Weights of a small transformer language model: tied embeddings.
Each number is 128 + 32 x the weight over its row's rms, rounded and kept within 0 to 255. Layers, rows and columns count from 0. Numbers have three digits each. The size before them is the row's rms in percent of the matrix's.

# up: layer 5 MLP up, 640x320, rms 0.0928, rows 585-639, columns 0-79
# down: layer 5 MLP down (transposed), 640x320, rms 0.101, rows 585-639, columns 0-79
up585 105:172155127199157088115095117108163173103103220125115123134122125129122110099122149173060124127102196130174087189145099134081069146151115118126084128081153053104117190112127125071097147138149125159137184148078121156048113109190165189087108104
down585 092:122113133148159146095138168100086120187143098111160156137105110151103093121127156102192082119120101146135106050159204100123199101129155132135165117164125164095155131061117149162185110200209126139117128151135139142184165107124096119174118138
up586 108:104119120071140202148174110116161166112165115149123200157097161123115148136164111089199141159128107123167135143093126173120155160140112096148169099179075073046144106151153077144163143122100175142239180128078149172117109063160095142137097132
down586 117:146144113195070110113120116130156154200166144102130113121191079111135082087164180089120122169120143144138130194154070189117071166130157125136137179092152124120168090111094143121184164152121120090105129139132168147160128127110110088075085108
up587 102:156108155137115159103076170112133136104118142130180136104181130173124131160119097060220193143181117077133131164122115116151100137125158141178067143143144182255107111159141125106177120129132102090153109144131119130079139104086134106109145096
down587 103:107171183126147082135151209137169176113145156117106125169117110078074129102135096089149128083128125188091156114075078136121057115167124159075197158156167142131139077115145145092080107154104121134110156199065192096143124130113168201129154095
up588 099:129034074056120103108091105216070140181107108111143141152138159138102144138118127147116089135164182141132121138090068162099086193119094084140126125118152137147142102202100228111143137147104109176130157111182166160123079120149059149079130159
down588 095:139181157094132135161117153088182184132094181182103118133118096170149092146151165154092102118179145066123103156095138111153169149149172162147105141148150145143153175117162082159108108111072108119137177187085101113137138095110149160094162055
up589 088:077122125153080177183159110173108098085148083100154128149224118126142097151121111124142067160121122099178197134152135152086065109119122100155152116174086121145132099080114132188137133127116151175111123118152085121098058131103068083152152105
down589 097:103189156117064055180146097128114134124099152123161123113147087206117198157187143119132128139138133140155133126143096107152125080138148081153109080083087112080106154122143099168165100075173128146171111108128055140176134116083148142133128174
up590 101:132115107177103100145098088148145132164132059109079148118111117186126104118152107077131116139136109079107119122207141135104136131148114111129087108094145156097124122099121100146170079105132123179165159059150179109147133100163083114138110109
down590 100:088186123141159142155147091163142173083143167068130118165160165122096095179150207156087091156133142118119123183119077127176114107081160159094130156139172069073117176154143131049112117151084082103092123137113086145122134170116095104143089179
up591 102:116082145130126082195084151120100127121139107170112122136116122165100132158140105141113144142107118092110126085107102122150123153146087103107141122147096156130143151116127130115140122119149123181162133125104090178123168153154084109189129172
down591 101:109089088078159159166165170096169145101127137090154127113135165130068149154146093126180084110147156173152135143112142173110118149121086172114214080074112100152139127125125175136131128107131090123088090215199145107133086077143142120135116128
up592 093:090137210112066156142155009136131145146093150106113120086171145115155177143122084130254111094080134173197139130139078097126143159093097145144102157144107113124141091181197094149118090107124183162135091093135145144153069147118076142160111134
down592 093:169102105132112139113123184091125093120134168094097116094149107178125126135167150144144113119165148109147125134145039195124121102165125103134098128121158110121125133043114115139121140106103098118125076099086135116101152109187152177147111144
up593 102:215170095151104168087110042228142124134128111109104101153155134126191130107085165083131114169120156179105193105117109135118136137137095082105127102050145153115091154142176109104182133092069112185102170180134063139128158133059071065097143170
down593 103:135117144169078090085107142103132095094132086144059115173099111134113155069109138146095164082157116174203148111106114118114123064175132096155094148145113113151128129173119114124096159108168132090109072121113110178095135187135136187106155156
up594 106:094145123091141109139112130131120126084128109105116136166152102112172113162093110107112177145116131180127123099218098134165150107148118106110097101183112115171121135122127194132188116173065166148169115075079092135080120155138065139113079204
down594 104:092118144157112034152119124092165135149134158113149139072112115121139157142185145117113157077136125132123121136114109075169104117124096101113078186130133120125145131152163163147054128198073123120135059153067136133131115088140143126131178151
up595 091:148096075080074103098111104143187155109114120134182151112090106190168131132082087103106129134113082145139137184198103105140152159124069115122098157159058154129120131101116180135123105077106091175101102153100135119213142166081168130118149117
down595 100:149123092132110104095148173082148093074140167131147067138179147135067103193142119155084195128139041105169134105105119135095125117160113140129151159129100108129170125076098095149131151138151163173149143090104115163121155107098151108085130089
up596 091:151118085102145141091129124093142086140164075154135092162087198076108098100083086135162119122165099100128121161209162191141116129135103144126143184166114122100134113150096127112113121142142138157112103116180110100123134141124093182156122079
down596 103:125126105146136155130177120108119112109166099125152121157095059122111175113131122065167141133156106162056160098107130099172154120141140143114136219132162148075118171127108150096119167090191107167078138176132125120064186184094163141077175113
up597 117:112106125172112103145132076082131156169131102160155157162131164145165187142167046096116105125157123093123131115143108166113117151160076128130165210175125132038146124178136136145134124161122090148189073131130165116075119146136153095089135023
down597 108:153171108159127131170091086165123141148099178200132157102104146194103150081111112141181162140145173114165131112069058128133091135181077113123105147147124088110192184126174138044146096100127085175137076112118197161116137081109101124164147115
up598 104:175130136090179147103117090146057104118176100134102184141089140190147045134171145105152138084143123177183126157107152147058093125106160163096105177164149167148119115094115087031108130110147146110156164132124100160198151105118105146086117101
down598 106:144138157159063141105112125132080112131123125125094064109119103085171147114160142116168128096144125172152117120132166139109184175171167142151119139129086132107122143146075125143155161198168135106196130152083106115114089112220196153094152145
up599 103:184084084194139133148089079106133097140171088090114084138116163216144159090184149161104122150109186126147131089133119127108098177119077094157092143140091089159113109169091155139093109129134138092159143091132175124107164076160132123104123089
down599 100:084154070122053118099092150147154130093065072131130215128065116181131150150077105044174147102083128082143146144083135126159074112136152199105119134089154142127159114231208143079170126161111134127178133097090151092095174136110115127118077126
up600 098:195138173165098071131147114172095153143097092126093087160137068078136093123176170125150161125156165129133146148107149161104189108105135110126110121123090138118061142128158167092121143153150130098186152114136122162148144152156110117167126137
down600 106:158160132138070097134218153164087110122154086126103168126128114118137119084121135136160126123101125148142112150168131076106099163094148123100162111101078098077118117152134104180145124110147125095065158129136156207105092134133135150125135143
up601 093:128163147193185100129169096131101109137137172087102089103134161179056117111162171135152095174155164065091098119185073121165133115155102121136129151163135139167101090087170056119145175104127102108109139129104118090092085113079148178132150200
down601 109:129119097108125115150117115118147149161131130139201129167095145101171142110092147083135134111128090126202156137027184149158101091089131188100142167123140134073140225138144146092154098113117147121079081150136116131119132119153164070113114079
up602 094:118190170117038180215146131125081130123099111129116153115109142127123120115130107137126123092123073177133126140144120161146118158126082134089144182130125122190118104143113139090169155099175190139117102144090080109109113136142092144156105206
down602 091:122106077085130124139135147181091084111080163143160158151148090135147153104195116095138077121152139113143116151120073166149178123132149091130142093153141126146154132103126102135145061078200121129117108173108153098132112120123132123108096123
up603 108:149138131082186147151133104139147137073132129121135074135120115154128138174132105165117168130055176139177075174196144067162102084152181134097099189152117090160164125132094109114122110119144176119165119133165116097126098072151096070153169159
down603 102:074154046119089116131173124126100134077112097156076160103100124106066150100098184098139116159178129109163164112121135098118054180089106089134134077134109158130114138098232215152134093102178073142110130166133158171101084150163187156113089080
up604 113:105198151179169154153156148099146150135156101198129072100121161092120133118134082158158110127109145117146126102085139120084142167110163183072128148199133120205162151094133129138140088208126185073150198120136157159133091126143172101121141145
down604 116:142140157140101161158166164176137108131124130134101160118142172058173173157166189147127138155136116168170131116120119117087075088125104130108131109188085163100170147158133161123090146110128121074107151054155069142165110117154116156097069173
up605 093:119103153113104112149075146138123126168143098189135105139153143149131138165149173034169095168202123117155122155221106107098102163108146129079143072113115131136119106148104086089152063090155099093174128102121163113215112135062143071086131105
down605 090:095130128156116120113099220117079093148158115195162127098143095084121105106089091146128146112108133115138135189155107103135162188127127131118117087176106163169102125128102129184168160180144128152144121163128128182166154146135125123158122144
up606 083:177135152135188153110098148109094123114176131137098128147139056100089154090203179111106118191165115184146134169087115076172130123174060194146064162160068110108185089099121207132138126086175100110113116123108093120142139150123113116113138091
down606 085:157130177077096113079106089121129105187119101151116135139125142141154088153133188188128122073145142090148133066194180072131135147157099121110108140128138110186146156116139141132083080093123112187144118115107126147065147140113130139128199123
up607 098:125103069054123130174152188141114177149082137127126151092121137166188182149199109120125143122125131115121117166131081198102142156147105076134190178187110152127103148134143131134139141177116137063118112154126093056123087146203127108099124182
down607 087:146088125144127175098128188114085145219120110153103151166118108151110102113147117157130103104159064071169074159162173116129182133102135171128188127129157156183048122126114080142077043098132157128103102165113120178203135163129160159192185100
up608 099:121098141127126152099168103106119183112138119137180105211163140119105148076169174098109136096143152122116141104108122136142154109073149132144175097180114198159141167205160178122138085166117137142167164090125121098128053113162175168176122131
down608 098:158123119154054094162117173169143142126164157093116113130098103151095092150133121138112142154111173093185177180125107100127102086122132163081149198082123095136127149127110136133146174040125100127116086126072130166060126089126168080120169097
up609 109:125149170096093177107137086128133148081182144147096097142186151122167135184163142155079149112157125105162104066165113117148174125160102094142106144129102140100210148111150127096202119173089164164144151069096120176125147132149187137126157089
down609 114:135099134158135112142117106110176151165120126153099108163138111121085123133141139141026051167173088135145115074034092176117145117135076164091171167154110121095192157131089107124156058190163143102156130137078136132148149123155110173157138112
up610 115:108082134144109119163109135121108079074092103134100153102102131111095131208120147162145111119100151116075164138097084106178119147140148175130074114152142158105127147074157131147157121171100126155188140117113146150100114095070122167146152151
down610 111:092120106117116110091130081071165105126129134135136116123092133073059128130065162102091128159124101165122105169149132134099128097121150164116155097129145128083143189172130150170126130171139156111135097147075155147129132158168078095137150166
up611 101:160160114107125160078096122167111180118146102069107126125045138133157147143106148170138092174145128073081088151123093122079150121130119109127077120123100157117120083152125168144077138113189115029122121169099095126132110121140126142164140121
down611 098:151143136104083140136126117127132095136148162176112155169075113180123073109166081131129127182144153094157148122115224136146209170192093112074193133174120134125073118091080172143155151094119122167165128081126142130106163121085166019151145138
up612 092:123141129112148186119123149149175162172106145120123145095173162130120153162104098102157125141141131115182090149133144124125058159148183122143112148151139124131082102120143039094135142086120084136171135094153207151090191124125114130089154100
down612 097:151169076158091112126112117113091092152153129078079129160170123124109147129111079119111096147163133106131116121126096129158114105106134123149084149104101150131169067098154141103098100171126165053114130130131112109119141112117134120172158143
up613 108:076102083221168141133117118065101161158106174176118162103136149127183140180149141070113148095191152116126115171126147148176060109183152184088096165143102099125146116161141171092135132088112108123134086119116147091132118171168098151126138095
down613 105:074127065139102142164131162202128085112136056086072152187139103155086131082144137141114138076132108144149177130121111136119149129168171090088094097161142174115138115123137165136119121065152083086078096071094147119181139177111119179082128104
up614 106:164114118135106163164151114148155131110144054126129103138129125080172172120088147123103176079177163109123117136194180141125112179089132170134095116142128158119141148120171134196146158164149139081184123071134136103173105136108091153106117116
down614 104:147115143135089090116137171098087125145179143146102138117189126127109135167123139142163170158110175161106103138137185118081115177131120124115047196129140067138115078142120103174186086134214150143083172097104136096155111161140114108125131110
up615 096:115149179122086121090170096054156135088098135122099091127088118119127128111224119083116073127157127152082108107166076109128106159141126172142092110096098111124169079131082151070072177134125169141125128158129121156116154151151135101170113167
down615 102:157125085094094175123123135147076055103060104075163134084110169173171126114137129091150138154094151084106090127156158140091142107108098150107114135120155150095107175060196068183160084090095115152133140117086196138126000114035096178143167170
up616 087:127101115025120182126135141074170154118107144114216087110126094117120129066166094158190233168144130145151122118075085122081114126127097186081085107131144096158171112113101094082165131139081137140114124104118112128140194223128110196138194148
down616 060:138175099120124109110107049126145163143117092087153125081116127144114143094138138114091138087090146087161138100131153084152118169111061148071134148191090188109064104115133092125152124106044189148119110072166107158124157165087147082187113092
up617 107:207132051171114086092090132137130060117112062150100104180092112139057127142183072118127104145179146195055123120138158098054171143143117139135164094099162106077069118107151139111155138113121173060127086124163171111160087133148142052152154076
down617 110:136097164117134103080127095139141138098169111115113114083122095096134174110145129112124107143128153105087089114153124092105113095175138119143149044165137049134130153111159114118151062065140137073146063096118168107154137125203098124144101142
up618 101:101143074156130161146084108112069141160098158161150173094171123206118098084131121147144098132134136082135128137175090055152110157158099095194127102126078133094193137149112159064108120116134112118100101126119151146168125124131112093202107155
down618 105:141057205099104118136144162153168133122136077126118066168084131054131140161131123110102103148083059185114119112087153198135159108126138159093174119122180178157123122121137108190119125167140133140167165128132082107124111126133142142090149079
up619 099:073091195114142171151101096101152123138132137135135107161189180147115146143127094128089078118094152148150158132095092087114113130107057151049102170154130094134126067146098135137120133215020130197159108064154114058108112125132129119180130159
down619 087:102128105124140087165140152132134114149110160128121105158173096114127096123107174149160101167162119096158093095116093127132165181103150125167182101101142097125120146138175104197140138170224148169181103143131137170113096178070127137130119124
up620 085:179069092122094094103203149156128116079171121147137092061141120168157167151174088193123172063147126187159110116154134119161151144160193104155182147123148129128136170167177125117194137169157125149117102118162139154152141077119127185164134143
down620 084:118123077077113069125099141083102129133067098126136149164169122129150135138120146158114050080198135093139112083113115146169144141182100084055148085156176130076114134135141159134106132109159121107078086152181104101158074096140144180075110135
up621 092:121077117133105127128062129144120132153136143129109124093183167111150171143131109122144140147141112160132101135112125085071147179129171109146184159072110137180108132098155151174111147107177134131134129085164073122037181141132138177194110153
down621 101:117100194104131139146194166116137053148127097132121116122084154099112103130121139138129069137138109150118181139152078058135124089110173118166151113146133105141101069103134135141098150148076117140136072102147120082095127072101111087108149063
up622 107:131081138155142091154122096109170080097110116132149167222138134173159122079165169065167092071118140099174156114188072135139146133099149145111128120171169157067121113078074093113143125194092071146076085147082105157168134142086183179087146094
down622 100:057115174063112135153170074118100095104150134166151073122056122155089063085114098102135108110173123079167145134107118131073162157114116059147095090108103107133114138100156117135102127102101156165178065142113111180119093097131075116098148109
up623 099:154184102161156140185144116115149177113100088166160146112125092116136128138143091120095100139157121148143155126199142105153156157126123113128194082110093144108123140073087109109165127181135164114086177142130091151134133150046161120180170157
down623 103:126151098136081131116118170170092152164162173120127120091062127099163086126152140160130099128077123085129112092151182108119131080153122108178172177144133131088141104086117073153066139112145147173097143112167088102157177150114091132157105102
up624 093:101111086054122115184121123125146127165111098110079149141120140117196128191068153081177104109114118140097153094128117066115086219112151108131144087219131132089163129142163119128080110159076125148120105155091145176172147113156092134101115176
down624 106:166143143151169135112165159098139217117164159108163098132077191059137117160140064143124112125071174136106110119152137115129086101107127139166068078111155131127167078090151179136088179170177163134144112123137116155169154087103153093174172140
up625 099:090113121103142113101151164141128125105158133179169136151136160167068162150091124148093136188098142143178173097153104179154114135138159128116098094156104112104179111186112095133095123097099112102103126103139114089106119157139130119174081123
down625 093:090138121143145125098192110094158163099115099156128107101100067128138165145097124126101080073126121105141142124113146106157155133088120131152132104193205134140140111130120112141171150076129140150128158151087205092098126147114122200071106155
up626 098:167165089175158111058211109185143150069094131089145135139120117181177156086080143136147128106084152121166093152122107103134149135153121164120133149118137168089078111161075142083092155172150101135157090083179100138100063144123102134118136162
down626 102:142125147162116106124127144133101106147148123130140118104207169166120116195108142127176161145131147106173171070165202145121097087147150130125081093151149084156167159146109144140178070108136093140183109152122188110108103090133143178122120078
up627 097:169180135128146146147157179177129087146154165133151117098118133154174136139136134105175130139110128109082164141136117104075100169118124070144152089108133117098079084083169064116131109142136120127092173133091137131133125160105163108112126113
down627 102:110148120171144145192139128142103170123153182121117136126120109084109117112084214071106126158106100089079115130117082067126129138083154127181113115082118178143129146163105127090134118153111092091129111105086071149110122124088113129105104160
up628 077:194131154098176186135151156096185144144113130134155163159101097134081086145096146080071110190113138152182131088102123041133086094127070093069091163113112088173083130165136093136139190068090118106178143113072112173166079098086141100119092123
down628 083:154148142093148124148143123133145218121118121100102101094159137149146123080120134105097145090108141112101157173107074098129187135147093150136116126114146165137141160109105137120121116177133128118079113112131097119153148177130104111112183124
up629 106:142095112139150138105094084117129096146136150084142119124171088097153075173126178118165190134156132142130112128070160156090108093134164156071132103174121107106169135151123103141115130118095140114070157067097137115086166101086157179140147137
down629 113:117120193127086102138127097203151154147173155101107069173149202118107177123113151096112043159133123152144084109138052077154126111072164124107142095132134129085165071157139170126115144154123146110137166136129149105084155126108104151149074077
up630 099:104162133135144094212169075123143144148129118171125109105128075125087080178126119157161193149120125139083078119099111146123069204123090118144142124124189129163130091125149090095143126143163087138120127101181123123125070132077183109161062180
down630 091:198105110098112096083095206126151163112110082141146105167163133125165169073113132112089108116154088127182205135116080164159200131148112163125129105171138123187146166131099124136117139061101155149074101160126122112125180182147161159128145109
up631 104:115105130109108140082173148110081115132146108120126134158099084122148130142116079130140091169118115079117092144176136103140113176197217131082141051168133129114121108108119096180142112147119109181097138138141175189133123109132134105170117125
down631 093:116104134098211144148177155103082110109068150128131163114066089083201143082155115096147162086114128136125118086101148127088083067138076114145092107100074113090135115105102090101134169166125148099137172096112108123082088105170143123104164159
up632 102:081140182045156153149146125130076107134085157186108171126054112175129104165130184142137101112145131106162131169079126129077132109116099162138121113019165136105101066104123069142109157087125155119162208143196089109187172120103138152138111133
down632 098:172112161127138137139115138145140164180159124128132111148141157124212180122205078066116149084123111125176148135110077131116197086171149152092164193198085114154176177151129185096138140157105139135107102070036165090092124077094159092167100122
up633 107:091097206140143197117079165118117129129108111162092168111124160116144170148150072095126104138078135114112166143106195136148085175125137198088092095099126128122206138133126145108132120144109125097138137134087122061148173135145150135160143048
down633 104:129149129138160081173115076135155109140150122131157145147119203091181108121075101113115124129183111186136104123140095119126070116141127117130153165162156118136136111114219095113137159125146159128165122144132153100155142103126142134144116180
up634 078:141122117103090139217088170142140100114209141119121118088110115159139176137117095189161096126173093087112117085104123133104115077178149121144178116146152111105104112125026081146125131148130121071102183144121096088127108163119148077084150163
down634 081:165179149131146090140119107109150161067125088103155121127178123092164167119176161121126059016148123082128103091088114130129096095150137097124204133084074119109097136143147112103161096121099105105076088109110118159125157103130098104224105152
up635 091:107171187089120184148138118140107150172143115123107112110154145135087127131151091091093184086125115156146138119178127128125137131155070121188110123102144139160158143109158157071068085090092172169147130106076086127084124197104080084154130131
down635 085:088131156134103095187097126151099096148114123141157176160177124131174174101126108118148099126174146129112109146133199125238141134141110104135103114143154100105093115130154171077090130128182133125101135159156134073105110122131146116144095132
up636 110:104159128126128183135111169154112098082130163157117135138083095040164103089128170126166113094064138136063156130121123109147212174087135197124070094102160123178105175171103081137149132119065118135189169124147165121123199155093151117122139084
down636 101:083168125116115164201145138161172154092147085140167137090086132128142055078221133070078158122165156129170147111141115142094065090154120169194095122133119172176121123134100132123133132169117137132147099084107119125136146156124116160161120151
up637 100:166118115121112129160152082145123114120108150186151151181132157135151115149172091117166162146163117102089078137077129107112096134124138127131048143122111113112120117086076060161142112113157178060156157145128117136149131088116104074159224122
down637 092:090094092130129155135109168118093111121099133129106112144081079120098146105062107118112167072140141134184163202166105111146183176099112127097106040121164097172163180178183138119122148140124114131062069152116110132155126163140111201122091117
up638 091:133164152136135106140152156172131104107181067118148085117164143168100155157093166118130168069168139193097109124161173107096095125063190140100184180176175172136104132151123127105129107126139113173163157141091110077143176118151185175173107139
down638 089:156116130119129157098122106130047157130098151122135126098094104071116130096136111167083099197129125144140137119126146181183121117136117085141053129086111099126133101074077158086111159168146140119088108078162161129131165185123053111114165121
up639 088:120130141109109152140111102138102135094109161114091200082149144143130118172109151132184150121136150158167225142052093155123155142114068181147186168122140125167128187064172114114110161131097139214146095155133122081136152163132023140150118142
down639 085:085182104166124057156091136127159129106135117115093147176083132099208137148146110067132113097187167083093128088073135093151135109176138108144143157085157154114106069104145144088076136160200146113122149165136147134106114115194143186166131186